Each number is 128 + 32 x the weight over the matrix's rms, rounded and kept within 0 to 255. Layers, rows and columns count from 0. Numbers have three digits each.

# layer 2 attention output (transposed), 256x256, rms 0.106, rows 23-42,87-106,150-169,214-233, columns 192-255
155169103163120108137169159178096118155056152129168139139137094131107130121116157137165157168188112165141168149164119121066130138124050202098163136056117114132150174082112151118074123116103116
123126122153115146156096098108128089184132136065185085129146149183170150092191123119144124170125138141150130159109119129153079150119085140115131111102149138154142104081066053092109134125137118
134111160102075115076089104107099116143111063194041145159119141115123144160120129136116114112104127154178162102111128167129116119075123101096179096146121173098108125133140152173147133160149085
087162167098177098148083174111122078105102079117103097192148109171127107125117106081170132130192106104122125151117105127148161104129138133081168188086165143087165104114125147074084100119231109
102162155154145109127085133126137189102122087161094159179132088138062128162108096132125161160143153130123076115129129077115170107104085062160085121102124090121114141107149127083105111144096124
167139124140122151140142131155095159144129172133161135137057141195097184158107176080178083154163139079117098108145112167104119117091111127178115167110144197141063120130166125101171092097094053
074144139100130111187165153064115182122120115122149126111067133095145204090078198159115110113105127128046144118075143140121121136124140196109116135151126141188151104082134108110149122170126120
164104129145162089160086115228146127123139126118092110117158137150152135096154104191140155103118104173074168154125156131146118168120126164189108121122175111100139185147159126105172188119117179
132088114115125099199131103131083131104111118116115119158137123199080109122078091115183108092135104154120131177150069108237113112066131119121109047134181103140094125138142141115123102121135142
137185131179089120128189116123158110129186148185134104149142116115167130114160127130120146101043124159094190161183098132166086116125087110095120153142129130130101097159197052123104119127161105
130063098107123118199084123126158137096122105164153177140077156139147139147167116159142073129136101115126153124085158185146148170104089126146137134102114120117177104121142137095172144130214120
130127156090106140133127096091136071159164145109107076142162150130116149174106130079105174099101142123139133176059181164121153108125159140159093158132084175106172131115104108137124123132105175
134174135131119127150203144123086117157135125177116096133097107104131174070133115139183103058138162108081083187090103129179095112139111088157118156136145124141099102129126132155115125152092082
156063114136141140081119094147108074090109167101096134100107115165121177111099069161155144094117131081136147172139106103159090167110147118157125080183153111059112085134106139174181120143141113
143078137192080150108136137183139169117113141148152104160121065107112180146127077127131123102152150156126134102107173171079176082174167116137131128143147143137113155111157129126138068095127113
078138150185101159124191104102108088104155136156158062183151116104137159133161096132140147171094115117157155149116116127106154149066147040160147122086137117096150085126050114163092126098069110
089128129150196129128134138122119111164146133104107167095117092135125071125146133176106141155137127125098099129094159104129110091133191176081094100159143131104118137110142102158136106132189108
106120153091117137158175155116077076152084115115143153106136106115129130148164155123182071138170118126106103094094105166118112107127137153162083185122131148171089082131118109108180188144129160
110159128144117072119107090105114104087122144113187141143163097201168110133139163105119099086124124072088147082083196113111149171171149147126126144086159132123154125134162102132190124120108146
206091145124145096151129081062129117161126124113086119122180122131116138156165108159094129107080142074163124158070115159107160074128174077130154147171199127072110091127100158155163122156138132
150154125139114144166090107126123145165178139150148128151136089150162166138118069121074162106082132139142107181108119113141081149135172143103126134138144090123093081118065066131146135156137147
117120084124169156093161162151134130143083082123119122107117065148110095150132153111126105100163167175134087098122111128095149134171132084162091135038083151130110102172146149159118114110094123
137190156116143137163153139150161146148153180130111161060085140164128104166152143110149086148148125143145100141137143125125101167109180111104146123096148116145135112107171125175138136142133154
168128134121091090094165153108134121139134135107134085117158084138109075098078115138117139123088142140134095104167161119080149147106153115155185128115100144137116171112150129144109133115107092
085148153091132125095155176116147147118143206175103112150198103130191206150131158151122108160169065088116127116118121102128123142142140168126082189114150126137177147137177156193119146176152105
094091130066147129135155158126149123122110112151166122088127171099103108115124125129093134130101108088187121097122117147094053112184162145128154124104107104098116125172112142129098115160148159
150145153189128184155070074183143098114131160117108134140164153132108182179132141178158121177101176154134139193118137139163162120134153133151141134081113085102084168118122177162169130143157163
126139123152143140111152123101105152122120151084124128121144109141059111137105169122107159086137149118159155119172148100075106138142171105145111158097100148164164140128118194140129166108136170
104111149137165102113181149070128102172118147092114123090132124102089115089100130138144125157156140071174129095081193106125125095124146131140060116151108166158182108108089136126101133115135125
149119146104155160155142075091156132116122157102068137173128131141102086166115122084110129170128142128186087210124132132115126140148127150109144073170099111096197129129091119128095161146112208
139129173162150125122117127076155146147125086120102073146075100119115153180104175124140150149151104151150089170109121110096108126112105139129099111091126123104131142114169122151135141168086157
153132124135145136155160122117163163139139138142106162125156106124120121169133093112138158135157128147102148165169109168169089135094161106133132160140120104099111177149109117136151131123151122
104129118113139132138091092101129154144127118119168152179173139109109131111137222125099112113081158112123139084096120119134102117134135123117124108157108136099131131119091155107119110153117140
163130176093094140138089091114117153172135123122165134147121160120139148113157116101168109178164099170104111097187177151163175147113180099170111151074115052105131114123169137080206169128144121
123156155105155087175157137162128131088112138135123132077072142116170133078112116104192118176103148161142158116116146079219140157107169123148127131107081101069104146120189115118149128113108126
151138113123146108075131170145154149122135114091169116118143121098129122086107147154078119172127125160117101110101128096109165152138114127140101112108097065092128112117178124123101121094121163
163145146176139146097143127133129142127077108172093121143155115140136102159124114150118151148126128104150145114135178110126171160144123111119144148064127148094154121118129095128084106147085164
101134109106109114153078112106161105133093132124154131156103138114119124102125113108133146145104070171073129168134106122128126120135143201173154149139130075131165093148140118155137122113132132
114086116105089134107132135128104143095169129119103149132104083084178143065182163084101103147118104130163105130139126136087114150088092095087165094170118151158121134135144120178150101159129109
089167149138084145109130148125135157133129136122148156100076173100136148119130121137144096141090149147139154137231131130094126145090113151145124139112117148138130063086199088132112130074127097
133176147170181092137076154161234139125117138136124128104166126144093096161059126088134108137141136170109129172184112074102114121173201115101062136137091115088150086157183136131131051116145135
077155142091153169132154096107161111084113061150126054102161152148145128147051138159142139103155129092134144084111182119137142095109106091199149184135127138143096132112160190106201135081104092
192151078159150193088153140096161140081117180178106162111094157136134165169122122111143098103128138061096135138175169171170132176118063114139139082200086161119152140130168112170113136138202104
091155095083136181149136163091105130120138097146211156139078107181196103135108166165140112057125164115083108110130106105212204094085131106140159105135121104093133149140105151036080121167164139
109161140160106130083187094114134111153118207136092082100192114123155179060169142099142179147152061121103122109138108137130145136118162147143124129091104165152050076111146139184120106116121162
127103118095102123142098130135156087160176166119144166119108164074134124148129144093116122082115139140104134163085104195112089124065088126122123101181093116133114127172122111101169095127178150
094157116174074116105109129074079100103126112119106136187133135118099157123109119142161111084139136098121187149112156105064129071121153151219204135082151073141152123101125158138056090101152180
071137129089092100148170148172162106166169130139155093141206111180125108126178109122148120093102165180156126147158140142151084130163125137148151082153097124117099088174137129115110099106073108
129135086149109103076144134091132137146157079146144125111152165115184092136123174158109129115107095089119148139147166152100154112138183167057202103090114106194091098098055127127105065120117113
130082109145144177150036144087126109146156130096129125141129116088186187182137164148130158154181166151061113180099089170157149142089128125092155182163133169128091074144107091077091165140141115
130119097105085054122117109165133165149083148077128169146069135147090161125157116085134128120195042085098110168141132128128141124154132161146050101135121093109131153141164198176191097146121132
134147119109146179154120160097101114108157132123083127111159115141161110114135061150123080116167122111102083154068152120190144136116159106129157112185160082097132153119232136233104117138137148
160143161086148147130108137106119098145098134150154174125103113142175066135115124133174153123147118137154098085115103100169149190119085137128114151119146150083168114140130107089136163094170138
126068161162133113092130163187107162123152136127107183081174102136079134108160058139100178141206135117069172135176147119156198181162139107059151159098135195131111114089149089127131109111114082
103118103132107106200212210135082140130119119137137135197134116124180092181132175187074084093101098124161173067095102095114093115134149121113160126147146152225160128121138105152083118150144138
139112122078115100162125099089173151129176139075066130164155127179102075160125061126089138116167111083104111141104063148110143146111075128111114100208105120229094114185125110086172175152124135
149130214165185125199091171118104115079089047113111152166106186127116087083123122105154155114138104114139192114145150116099143148126119156136101086161144135114158174149133106090165159077144145
122118096062080107087153156106202111118155081138137131126107125125110116133136143095176094134158063094143138129093098102102127103079103146130124108102171122180120157148117114197171154147142146
213125119162115120162119072135109105142086141178174109107075144132085140173087083102116141080138096163092143142101158119103105113181086107086093099121182121112072204140104141129094133190137127
135072116166098140101068128167128125149123107163128106083111148109127146151149113179131114146137171143139118153122099115123129106097124095170107090147129157171106089159071095089146114118136162
131045053083080155082194131133192119132176070132117082122136134177126126171172085126173144118129127123090121135121105125175159136167083126076142096108175098160126223088098153094071131166086190
159120174137133111101132101136145172191183185064073106181160097086143090115169085089113131109130088192152081129117079123160207152078127097107075097157155095106151124151134156140168103132160120
119098203128052076179157117184138082153147171093104099160106073096097129083127146180120139100160063080125171156171158114093103034115166125136137129137136185175140080114145229157096160140100091
187012110138157124097116055151109172126052095137122125161168139057124124104103133166146184138099134147145192123089137120146132114181130115131066121153128123114102158139072177079115153145094115
160092147199131181169106049204187144143103165147181112105112208128143139195176138098092133122077158050158136141168114158191043156144094116096047094126100075174154098183110062083162089147151144
094130128138157116129174093075103176082084065108171142188144181145192107115157116166147107130080113114164208112126114113124128157189174126167195115129146171156171166132122060098082169141162106
150097104130102086147114119175098115106159086145116122123181125141146139162099156143115162146135139203119099094120121158176223185126079116092103122110143133083159102099123122108130154108100141
150105106161138142143132134100158097138148082138089128169121169104132108112139097110147130131165068146176082127119067140105149172132118066085124114158170143140165150145140165077151131181120113
099099119088078160133141107130168128081137153161139082114072153103110188091098054130104147138132154097139116082066079104122123080119068089153101147098098057050175144123161095171060139082196123
088159114067131051117168079103154143148185089159093191245116145080125129160207137104127122098108144130103126107139177126050149219123084133160152154116150142174085158133148095128156132141124118
120154126181161143087109164194060124119123132110168117081099142069140155144112152164142149147127106150095063082192134106083155164120145073133163130128149124070146043158111094093125198075134055
096156150123114119100096087141157166159113166164161123125168160127119154114134154200056177092064145145104134076174137121093064111094145154130130127134126070106072105101069127106105100133111075
116134126153125094125129114171113109143152093155153100159159171115137180145110128151073125100162104141104055130198144148073147127086122182127157087121048129186099072099162116078097148168103119
170114159119145135151087128109142101122176128166112062105134109138169155184137161033162136105089043142136153108186106070134102072118124237146119152112039107143178197131137142133135168128130146
063182123133093125146116114120133172158130134133135088100148103084142120134165123114125072123125143116171076116084164128195138098161120123095128163104087172077159168099131122140143113097094197
072133105076138182154041160117113103164066167107180126131177160119072147093100182110099158062162135082155137089185100110133157143115128105144139187127117148105159092108157077175107113135117086
118152104121085145102094153196117116119142148132159151126113109084075112174093140120111087084164106128107089138141116153177072081153152129079167133147155141171137113105065091138113085148074106
142179106141095136090129150151114144171157153143173069117093161133146126140150146148161180054067135093106097138117118152143145088134138188138164139156175096129096125123104144087127059087098055
103169123118131144081106120135158174058138070124129111179188140145151054119152096118114148172093122091177165168147122145226138094107121110143158040085064095070173181099173173126177080097090107
113185143132151116162120107142137151170083153092080047105121158120067055143136121080142148147102102147122075141147127082209147106170122143129072077115087063113152131151116125102091100112191110
# layer 2 attention value, 64x256, rms 0.0814, rows 23-42, columns 192-255
126181100137179195110140177132113179133191086116104142114151154184167153121150149114212169153048083176059135108156105115142114095178129151088129080081109073157131107091161123087129115099135148
107135145158134155109107104133101164089175150119106100126100134130082128131094166173148100106111149163120050094144113128103155139111101114132166121101162106149097145114172130145137166071138124
126126127091144146129100115122104143162079188139089081135162116106103162121068128154117139105146104143157187173136095124122075121104109133137133081096155109139135108150193079156111132094142143
125060120171144100158140220190127169083099161131141133111140138171173087198116102135130062184054130141104126164144045170141073142154158071096149142147151093147153106122177122098161169134127099
102070163108153140107136120162135140135084164134184119100163125078103149042125150054102119197087081117174111128095138059140115136145147114160160159124156167134099108176163143123131112161111134
137201133083158138100099141134113099193123129121050123132155108120132112064131172153111157127127176106121187142144120055113153081118189124133088049140151182136144107126128136129118130117122124
153153132042132191117086113161114084169120123163106070102115120110147116158121101117140130135137069128123181107082151120125123123163112152134145149124138105116184110136159109155092115086114151
213160174141143125141146129101113152117126110095161089098077114111112149084103160104145186152127176125101110071177146113145084110158135112175125224084125096140111148163128132157155113146137172
086104094129101187174091106128122129103076075171133149116106136147126125145116138091157213112153110126161119152104132109128165142139172144234157092142169134106087133136140121112148113105130155
177106109168106136207132148155117122154187124144132115126161113110090111103112122149239176147182136164132111106177113191122206086131139176106129120090156113071188150101196151129105134100130136
117124131121143146152143078168095137115135102108173122119148116111154180158112138132064094128148156091162112146126113139119154160121085169064135144171107117171137080134096161133151095147094166
142147100100136203103093136122120075072120168119176119139123172150106122118098108038115098167063074113139107137124154156105143059128088099115155080076095138070148162161118095149144098133170143
178085148108122077124127094160108128078143119149140136141095145113081094212207097052063146136171114123141106091134101132098124122105083086097077095126174151179106149146137116151129183114077101
118120077095106129160087131141138108140094124092100112120118117152128125095110106199025140133098174131096191127144151109153172153112103100074156203162135143118071077141173122166090119143123132
156124133177127152115117174160150111093073101140202113120075115121101143183129190145149122112110092122178108110133145136143088101132129133142106210159134143068135107122138127096130163115121149
161090142125235143093155114111153124114155087133099076161139152108089113176152195147130137098107079139121140130112116106131160091123138117148094156094129144122119151090160127126157099157147112
129131080119079153122166120145115140082110108183123132113145160128108112083160189157110130145119157092101142166122105172085090184086123136202145131151115131169123043170183151092129106133228083
130125098100204115122139117157099195092109123189117106125100168074104149113170179155099133109087130141148079096136136171113129216079089136133152115124124134186141146102072109141125181174142128
183167138133128082125115161143109099161080102144158194143133121125120106128092184150108151132171125124116044153127056148131168106156071110073092208145114131178078185118073129071129148165066041
119106147129170082061077161143123159146140100105105201112162114158102131113121137109197127156106071111150050148180166100122093201124078089162158119112141143129083202109141121110145127129094062